config.yaml
n_kv_head: 4
activation: "gelu"
tie_embeddings: false
init_std_o: 0.0277
init_std_down: 0.0
lr: 0.00738
beta2: 0.95
weight_decay: 0.034
grad_clip: 0.5
final_lr_fraction: 0.0
doc_mask: true
z_loss: 1e-05
dataset: "wikipedia_en"
Each number is 500 + 40 x the weight over its row's rms, rounded and kept within 0 to 999. Layers, rows and columns count from 0. Numbers have three digits each. The size before them is the row's rms in percent of the matrix's.

# up: layer 3 MLP up, 512x128, rms 0.315, rows 188-234, columns 64-127
# down: layer 3 MLP down (transposed), 512x128, rms 0.3, rows 188-233, columns 64-127
up188 093:521451534544472596554520542500450515559486579553510477535525480548518531525445533506548595531540498519503495507534501463433546529570457487505513498467501513520397476437445482519518524487435517
down188 107:488494493494555469563560471448401512483534468544503462445544483514470487465471524503513538521544539389493498499536573513488555461478490501542554485501517600572544443488532555547573585542518553
up189 094:437513498402519494522482487527486472489563471513527472418492478551462469492443464471445509565476576513443520542490514471545537576510528456466572527546489462495559531451476463518625520500480496
down189 098:525522537472497410479444502490502546546533455484552481536535535509525481486490491489501499539446520536620536525515443424568514469547496493509507471572484523509527426485426496504483495470495539
up190 095:448470560471599437469516536484518541515474491524490535484472516470497424423486459526526542536535460483484415525499516464497547487576450465486547459550465500519570471467494513487497492562500570
down190 099:426538490482531497544463534494510438493518504432466503439428506549583478540581468562453504539537537482466450536568544470528533531464482543487533504539552453557555522462529484467566474462480502
up191 108:459485500536548562438584532400545515570540530558468543553486420508491456494484514438449546525423508517466530460533457461463564477525475514468472538523519522537473508523493521493516501532544537
down191 102:458550542480440468498519493555476547494568491460534553501522481474507499408523493549565492532527552591433509479513454429408514478575544469526495500534460504428517509462459479500462508438488428
up192 106:447537535494441451528506523497503490524499488503468543452555517513499464472506503491432459572480533532546520511514534442511469557465517484515418541518509366460479526525479478521487533472516528
down192 098:501506460486582495452422619526531435446547529539536474528474436511565556510522490559453481491473444512555509527539547578552464562524509462427494474477486513467466485461503482532491495436511561
up193 100:432514546442480503494555555450572512460467457558497552496501529545465516549501482483492517531551521474545577528541515555492555439513506475447521545398501531531512438462488478486494538528487484
down193 089:493517547485469560473497494536503423570506490437513461493508529559484513503442487519462548443538484557415475547481495530428495472490492484468490530512444452530531468416560454511454500591518504
up194 085:565458430464462539646536510511467485517521552490532449482525497464450499551553514529514461523498569466490538478505499494558532502540512421479438449544455550551489541479471498490461456499494556
down194 087:468508505490588538555524451531474467454449437432484518452452479552426535515461455535516397466507457513474506506438553473533506538511399503478527542499518509477526389539498529478482514460449484
up195 102:559503474436531523468507463528526494587500488502527524549541471431536494485494498531522473527508511436531475519590593469503476516520488483443499488451492498484491452497531525613544486511526474
down195 105:485490554559491478536502614453483510484516465512568554504532444447491501489387486456512527585569482513558585559612526509477490502476470450556450468510497466543542493495469486468436474439458582
up196 100:456503495483489452577502482581494494473516479479471469518439472505563481515476487422541497495459497462462493480546516524514502481536510489498489438536405499453484551505571510550497499523504496
down196 101:549596460467472466526406538546534507470518570473474514563542500516540460520527500463578500547558473550475500568485555456494519597485444500488504539533443469487504509477519541462498524554519476
up197 095:489532517457438452510470475454514505462461522487512538522394567415564487506477544469528505468496469445440496510537468410483452541513466497506598533537468442523524550526476486450546490599548498
down197 099:551482592479495420564455555458460520471515477544480496453464527499465469500549457484555486420513467513482535514488538533430473479505481516499541456548447466463487475521555402471478527508507516
up198 095:561522526470494500511459535494553523469495457429565493507550539529459493434520476566508565441537482463494539393508505473519455545512552482481504559475444497546496520478498508469438466495522463
down198 113:560466526470504523493526437471498469504491508512494457518464500499481466457551521522407512432503458502484546501559522508531524520499621439518543530427501526484513510515488543483528548568503549
up199 102:578477557561536498458471511451530518503520530508499518475488570514541442461470520457579564565540536532419455471485502525485545512474492430473451466527495469500595442518562498488514513419470455
down199 093:503424445514488547549485438508495547499501526520538489523500526564532542529506491445411428456492466534526496535477489551465390498513469565492525475434440595520397517506442476443473475546603473
up200 111:529431561485522476443403548496510480483466540490473521442555526449458490526453535554495503524457482522354515449552516487457422529490488502567544468537526539597458538531570519531462469512448462
down200 106:546551521495524476500502454486461499549515501543430496469501575506548440529539513488561500555546506500524510441560544539426490491507453443487539595522521539559502599485509496485504472503487546
up201 099:584542484498488536476486509469510591548477448509546527509466472541509472508516451503512533518496500535537552409435564545495494526572500435485469538521501498513494462574507517414524421572436513
down201 097:501401491490462492500447491345518477518472452483544513504508461474479480529508510493467433500561524440504476514503533546427428554482495556550492501553505468583534446508510503468468551498570544
up202 108:531505459516471485521538490417507567522492543487485498522576507508486566477506429532466528483557542486528573506483478491553491571489544517501463476442468547510565516542496535455582522455411427
down202 113:495522517480403578469531475493534562477518502457519505516468513504453571488526487479482519422526453407443533481525513500514462557482465441550506454511512524509575421485518527484482526430510507
up203 100:464464409619495513469559461470488514448527505526531543501491511490505599450443517478506521568482489560540530521594488548518504522509528508503503464491560450492505511520514443515511572489473462
down203 108:465516418460458493511459399428498518524569535533546483492469481481491442459533580515522487481486538487495466486466509557535547457510435504569580543551582465536466538435463518536508480551514479
up204 096:506531582461468536480441534469527469470512471513465468475510532504444504444544449514499517540471456476445464527481573453476490527528473387543488469455480462513488510534533484534451578532495546
down204 102:498520537557462555488525544552567477557454460472489551534510541467455487494518417554417478449503438505463488510476539513474458525517508484455495502553460515469457536408561499572493536497540488
up205 106:530448540512503511499494507502537464511593516521496543489514372551506507532472527497466557533506426495482437528536525442463527546520472446571540492438455521506504525459439504546512603505498430
down205 099:467602507534490501500502510497487524553459493525514572529501486492545468559510460468494423538437569472497530569465497495577438517533450533440496460499495504513562514479558554505526463493498556
up206 114:602501592467543495513464425471574493501491483505571420467497581517527499553513515433518488509504536500482544438454485515483517462529505558543537501533446472504475544546506496450519458531497483
down206 118:508434517527605566500501490440530512466454483516569504492547462444476480526526462503496497502516472518453514549499475490548497457517505481398544562425444524524454508441486529494520459509521528
up207 100:480436546554495533502528452531474508582615490478486553532493447558501460504583475493501487536528520580417476471452497458492554467460556505446439531500438477457459493501457475482499546469545519
down207 095:520523442478540430485449492493442421469498503562533449579524479510468468544509570492543523473514441501548459449523531466453508571457460484538491499491507501535536540481486515454480497526489466
up208 091:493509486477488501558495448487477487509562505510522532487493519449620485572527507405512453511525526554440481486425435506487570529501518553527449537499441555562480535530516520522400487452558512
down208 101:531550497524430530435482515476412509476477486484509490419465521461467497477563490538450399407493461570439504506504503453587535474545437511528538516523529524456497499564516481580500428487556482
up209 101:495487467522531488521560534540419497542511431540459539563499458477511508450465487526448479536491513550510537412498470443499432451543534537484502577501521498570455534461521436558484532522493405
down209 105:520504461529532415438538565530539483489505470485477536569475552488502511541489479426539485534517480470507572447442483484472510531484547485509486445517567512485561490446533516487585519399514485
up210 095:432498502411516515521521553443469483484511437509536585523584427473528461473514507450478464438484488542492504512539500487492543489483479499528492480548547557494560506557499527534542529459501490
down210 101:461490540523545488428521524527481523578487539432477540435519505461460487489489455569446486483465532520565517409513481506415483492505409532412478538552474492484507484460543440501501488556508452
up211 089:494522446550414504523531463466530454455483486413492477550493477599525526513489514522578545487446511515545539560528488477557476485440512512548467444566534566586573475484502538514467534500495458
down211 087:502495499502401532418447552474465530448540565500489497561515502539547501514522473534541518532449469422477469574583516502541536516513482505470473476530516558485512441525560527559515444464517418
up212 099:461454540457518530475479490463520469505486515528455553488593493549542526452494500415488498495529547523505571481473504473454427515512551519504540527524518522506477487543494464568533533478619455
down212 108:555536447462512521596488543532514496494525458510518494529489514612472479504584512550522540524538472441529489523459437596536529407511611536475484530467448495526588558501536493438589511529526501
up213 097:490494481525544493481520485514415590490452426555447512493546459480490498494524453535498368477480515439410477534550566560490550549531471445437483434492481480406491484540478483532515506511483531
down213 090:468586443506546538421467456464576509471496490509507520508477495552486471539497502520443447493475478488467491520547486481520505468480434573521449436459424607526459462490468471480459480502479499
up214 095:556454500523490542533501493589536514548523534512501468484470538506540513499521622424502501542524513484572399467497537510556451523498537495471488480482474525508540522481537479538539470492553453
down214 096:417464537458466475510458541468491446515484499552562517490476545434502519477478540515506525479520524534546395468551564521501449553504536545495436565553470490506552503509547432502537528561556511
up215 098:431422459534514520569531529519524413504526495445443496541436497452489595506499424501518446495557471434556459515527519447460484515497455514524590472453435535535570428480544479440496458478472485
down215 099:482579546477565570392485555485517498527457445478549557458552558507440494486564481528558454592484461479407521561557476499541455503540501455463530448552472474440486508476515507488501490499535520
up216 094:532489471502505533507579464495387479461566512503506558443494510441455560535530514510494549506501502538573482500445492525440535529551421467524470458440511520516527463436467567548486477439524547
down216 097:425465481449501521543476481497488529427504537527520499518495518497484498436480531530444524467468419506482490468550514496528533550471510489482492481455559483476457552554514417494479455466537594
up217 096:518475517468494472481490466451509513517518545516521442486501533565550480463448453513486498577530444545452537460479443450500531449451451431546530495531499474492428437504524532433486545603530491
down217 096:536439457458461440565544507484473478545350537462469509440544525482572543514457571520506437460421492562524440458509535490452470485502477540465515499502538494496454509513484522518513436458546494
up218 089:446584465466511505520480447516489459551464468525476511470537461425513599455565501555471545559496524526459527438510526501492475555569521557479553509516480521557428443525486508418485482550528418
down218 096:496506471475529619583527475530524508508496512499565422484451487438496499529449491489429463465554520456458538471507553502485495492610434467488524555543451475456492495509487493539506546436487571
up219 105:522513530506466524505558527494456485488489473502516463549538536459542545584451468535565483481545499476493472540446525480524535502484512459461510518488574506508552498454509542500553501469401559
down219 099:470501461466536519415437500443559483501497461446479461508445509512598583536501475484505555544532538499535559519459478568453520513516514461567473426520510511472546413495503498496480516539497440
up220 104:507494487501469505525468439557406532528546524518444503515461523412497478452446500559500522544468476423493408466541493459453495530516477521512526532502409548476457481482546565433491548499559516
down220 102:501538531532439539496464482475569482514502493452515583479469471442472577487538474519403473499508476512498483502481502573463382495516467478500501546542584473543546508482455574495486537572508457
up221 097:547493508558501499529466498478458503471417512525500494491527479468461515505567499572551534565499454470506501526460450531575477573540462517480514472427440505486476496497480549484493576536507482
down221 093:439517426462454543492531469485457501499476529556482431445509514520527575462478463552515533468479495496492497546516478495448524442481545514549449438479574605580512514424458505475468443511474514
up222 100:464608477485496471558543504528570524487510416514486496485457473465543606524513520513486516525495490424531452499480487523515559461469526420504492467463578449494390479557461518537548500554530517
down222 102:505550483448449524413564491525443515487453491500468511469524464534446557486514467491530436499538490436493461489526471491507486512509441551484471460470535464543525446474520483533474583500503437
up223 095:517445462517504533512550505498462430521487474505516542524493509573416520515470536466403495517458481598521445497492503497460550555513491459487507491483498583519472490502547467474548468470534490
down223 098:511449455496474496516507499556457498472455482524456494527488524469482568467443454525551469472495489516501531487472522435643576484436474547481529516489463505481424453474570473460538487528445530
up224 094:498519524525454457509452400542469587533513440489467453421457538508524531455468493459520493430413554516526500487519487540631543470548454499534533487553501532468540427586485550508502531494466548
down224 112:433492508473438512434573423521507476528495526577561495488421533525511490480476522466525547465466573474569445439530463495514507555543543473458528430559535526517524473510487501412489513451447498
up225 097:496474409573505524501473436485562487465535534467464546471436553448574412512484505469484554419493562525554508516479498440497499485534516533489500442501453459460555462501467545486480418487548566
down225 096:432532487470527566500558506545522504523462540472588429456442496464407527610492471546510441480524438532470411544505459487559458463484540509486444462504525580517490517550519523566516502478502468
up226 095:503531487529530514518479508431497471505468464523501528509537490450563510455516468533512505527522501499540512474437549511425463531512514524451526454492580521493460466447589504554524548461513497
down226 092:499549479522512493410515544475535500525495535478480460538465549531514539467550430470519505510483470528491442456438527486570540511578514501459492466481452504522441467529520455469481470435588505
up227 105:483490521511394488505493539504576526500442515515517425483495531504510477517542499522472518389535538508467513398570490475485459440554449455516498507548545501452516494577555486475492501524547546
down227 102:500470467527551515540503502557539505449460477507559554547490456544460515492499547610492479462513440501511530491520482428488497557537526479499607480517520495525529402402450462473463476518543569
up228 100:514472506464510551507419504475506494573477574500462561513402539489497411502554571453484502586483478492523503570446519477555445520576572466626424512533402546519541552487481486495474513494546463
down228 099:433577530567463468525571560513415543498523523459468459408512513504470510492502496485550455497465524556535513505490512573504531498518506513518489475479587388513479537508440481497520469454516442
up229 104:447468562546502526575479491514594499497498442523516483528517523493498494502476446509519400461531537466525460412619526547498448490525491518508517460450484514480467513522440517518487552514557486
down229 102:494558485533558480475470551550597553533502477511454516539550516459538464530490477512495469447513513609483495475514535542516474527519438561538501524521437459493461450444533443517435579475560465
up230 095:527506494497474539511519481526586452506520541498468447520474477492488497472486558484453457524407542423480528358531536564532558485564549529466484578484521558497476532503497523505503471519520543
down230 103:522541512415512484491428525514515474492510541533515564450493445514521483494579486472526422491451541475484527490462443541417555521478537463583383470491602509487461532495459462507525578465505412
up231 106:505428474551496532497415453463507496544470451485485562516439510511450536390487557520545569576511536458494441499497567542506454473564471516497484504561479523542511551500428535434433470542471454
down231 103:515559537515521509465608493574514491488600493471526498508474449525446508526545453541448464501488477529520481492463477511478467539503505469567486504450489509453502510501468465526516534462479416
up232 099:537463451496446520456510454450509461486466471497487504437460483485544488543475483520478527419451484469461467460489517570543482482507539485465509489563518481478472523568514544449431510451493522
down232 100:458500490500552488555549505506462517511469599547523499435402525525490465515570494511504514474475478472513530490545445536538451504520482496507540529483489500521481484522547480490385484473553522
up233 097:483499526484528542552536535483448519544540471550472517532502450464486560511556510513478547564513568480458557531539436555454507474470419425480443529474448510528431441475520494445481508481549596
down233 100:541478523495494507496454522455470483459414522488509525439451399459466537487515538437512492445468487479505484509512447477525521465489492463470497506472556517493506549540467433513511479534536455
up234 102:495462549530473480451511500500473538536531549473488467495482446447519548435410461502505558569515497475485489459519450515468510484466501512492551578580440514561495453517516554455459470572488460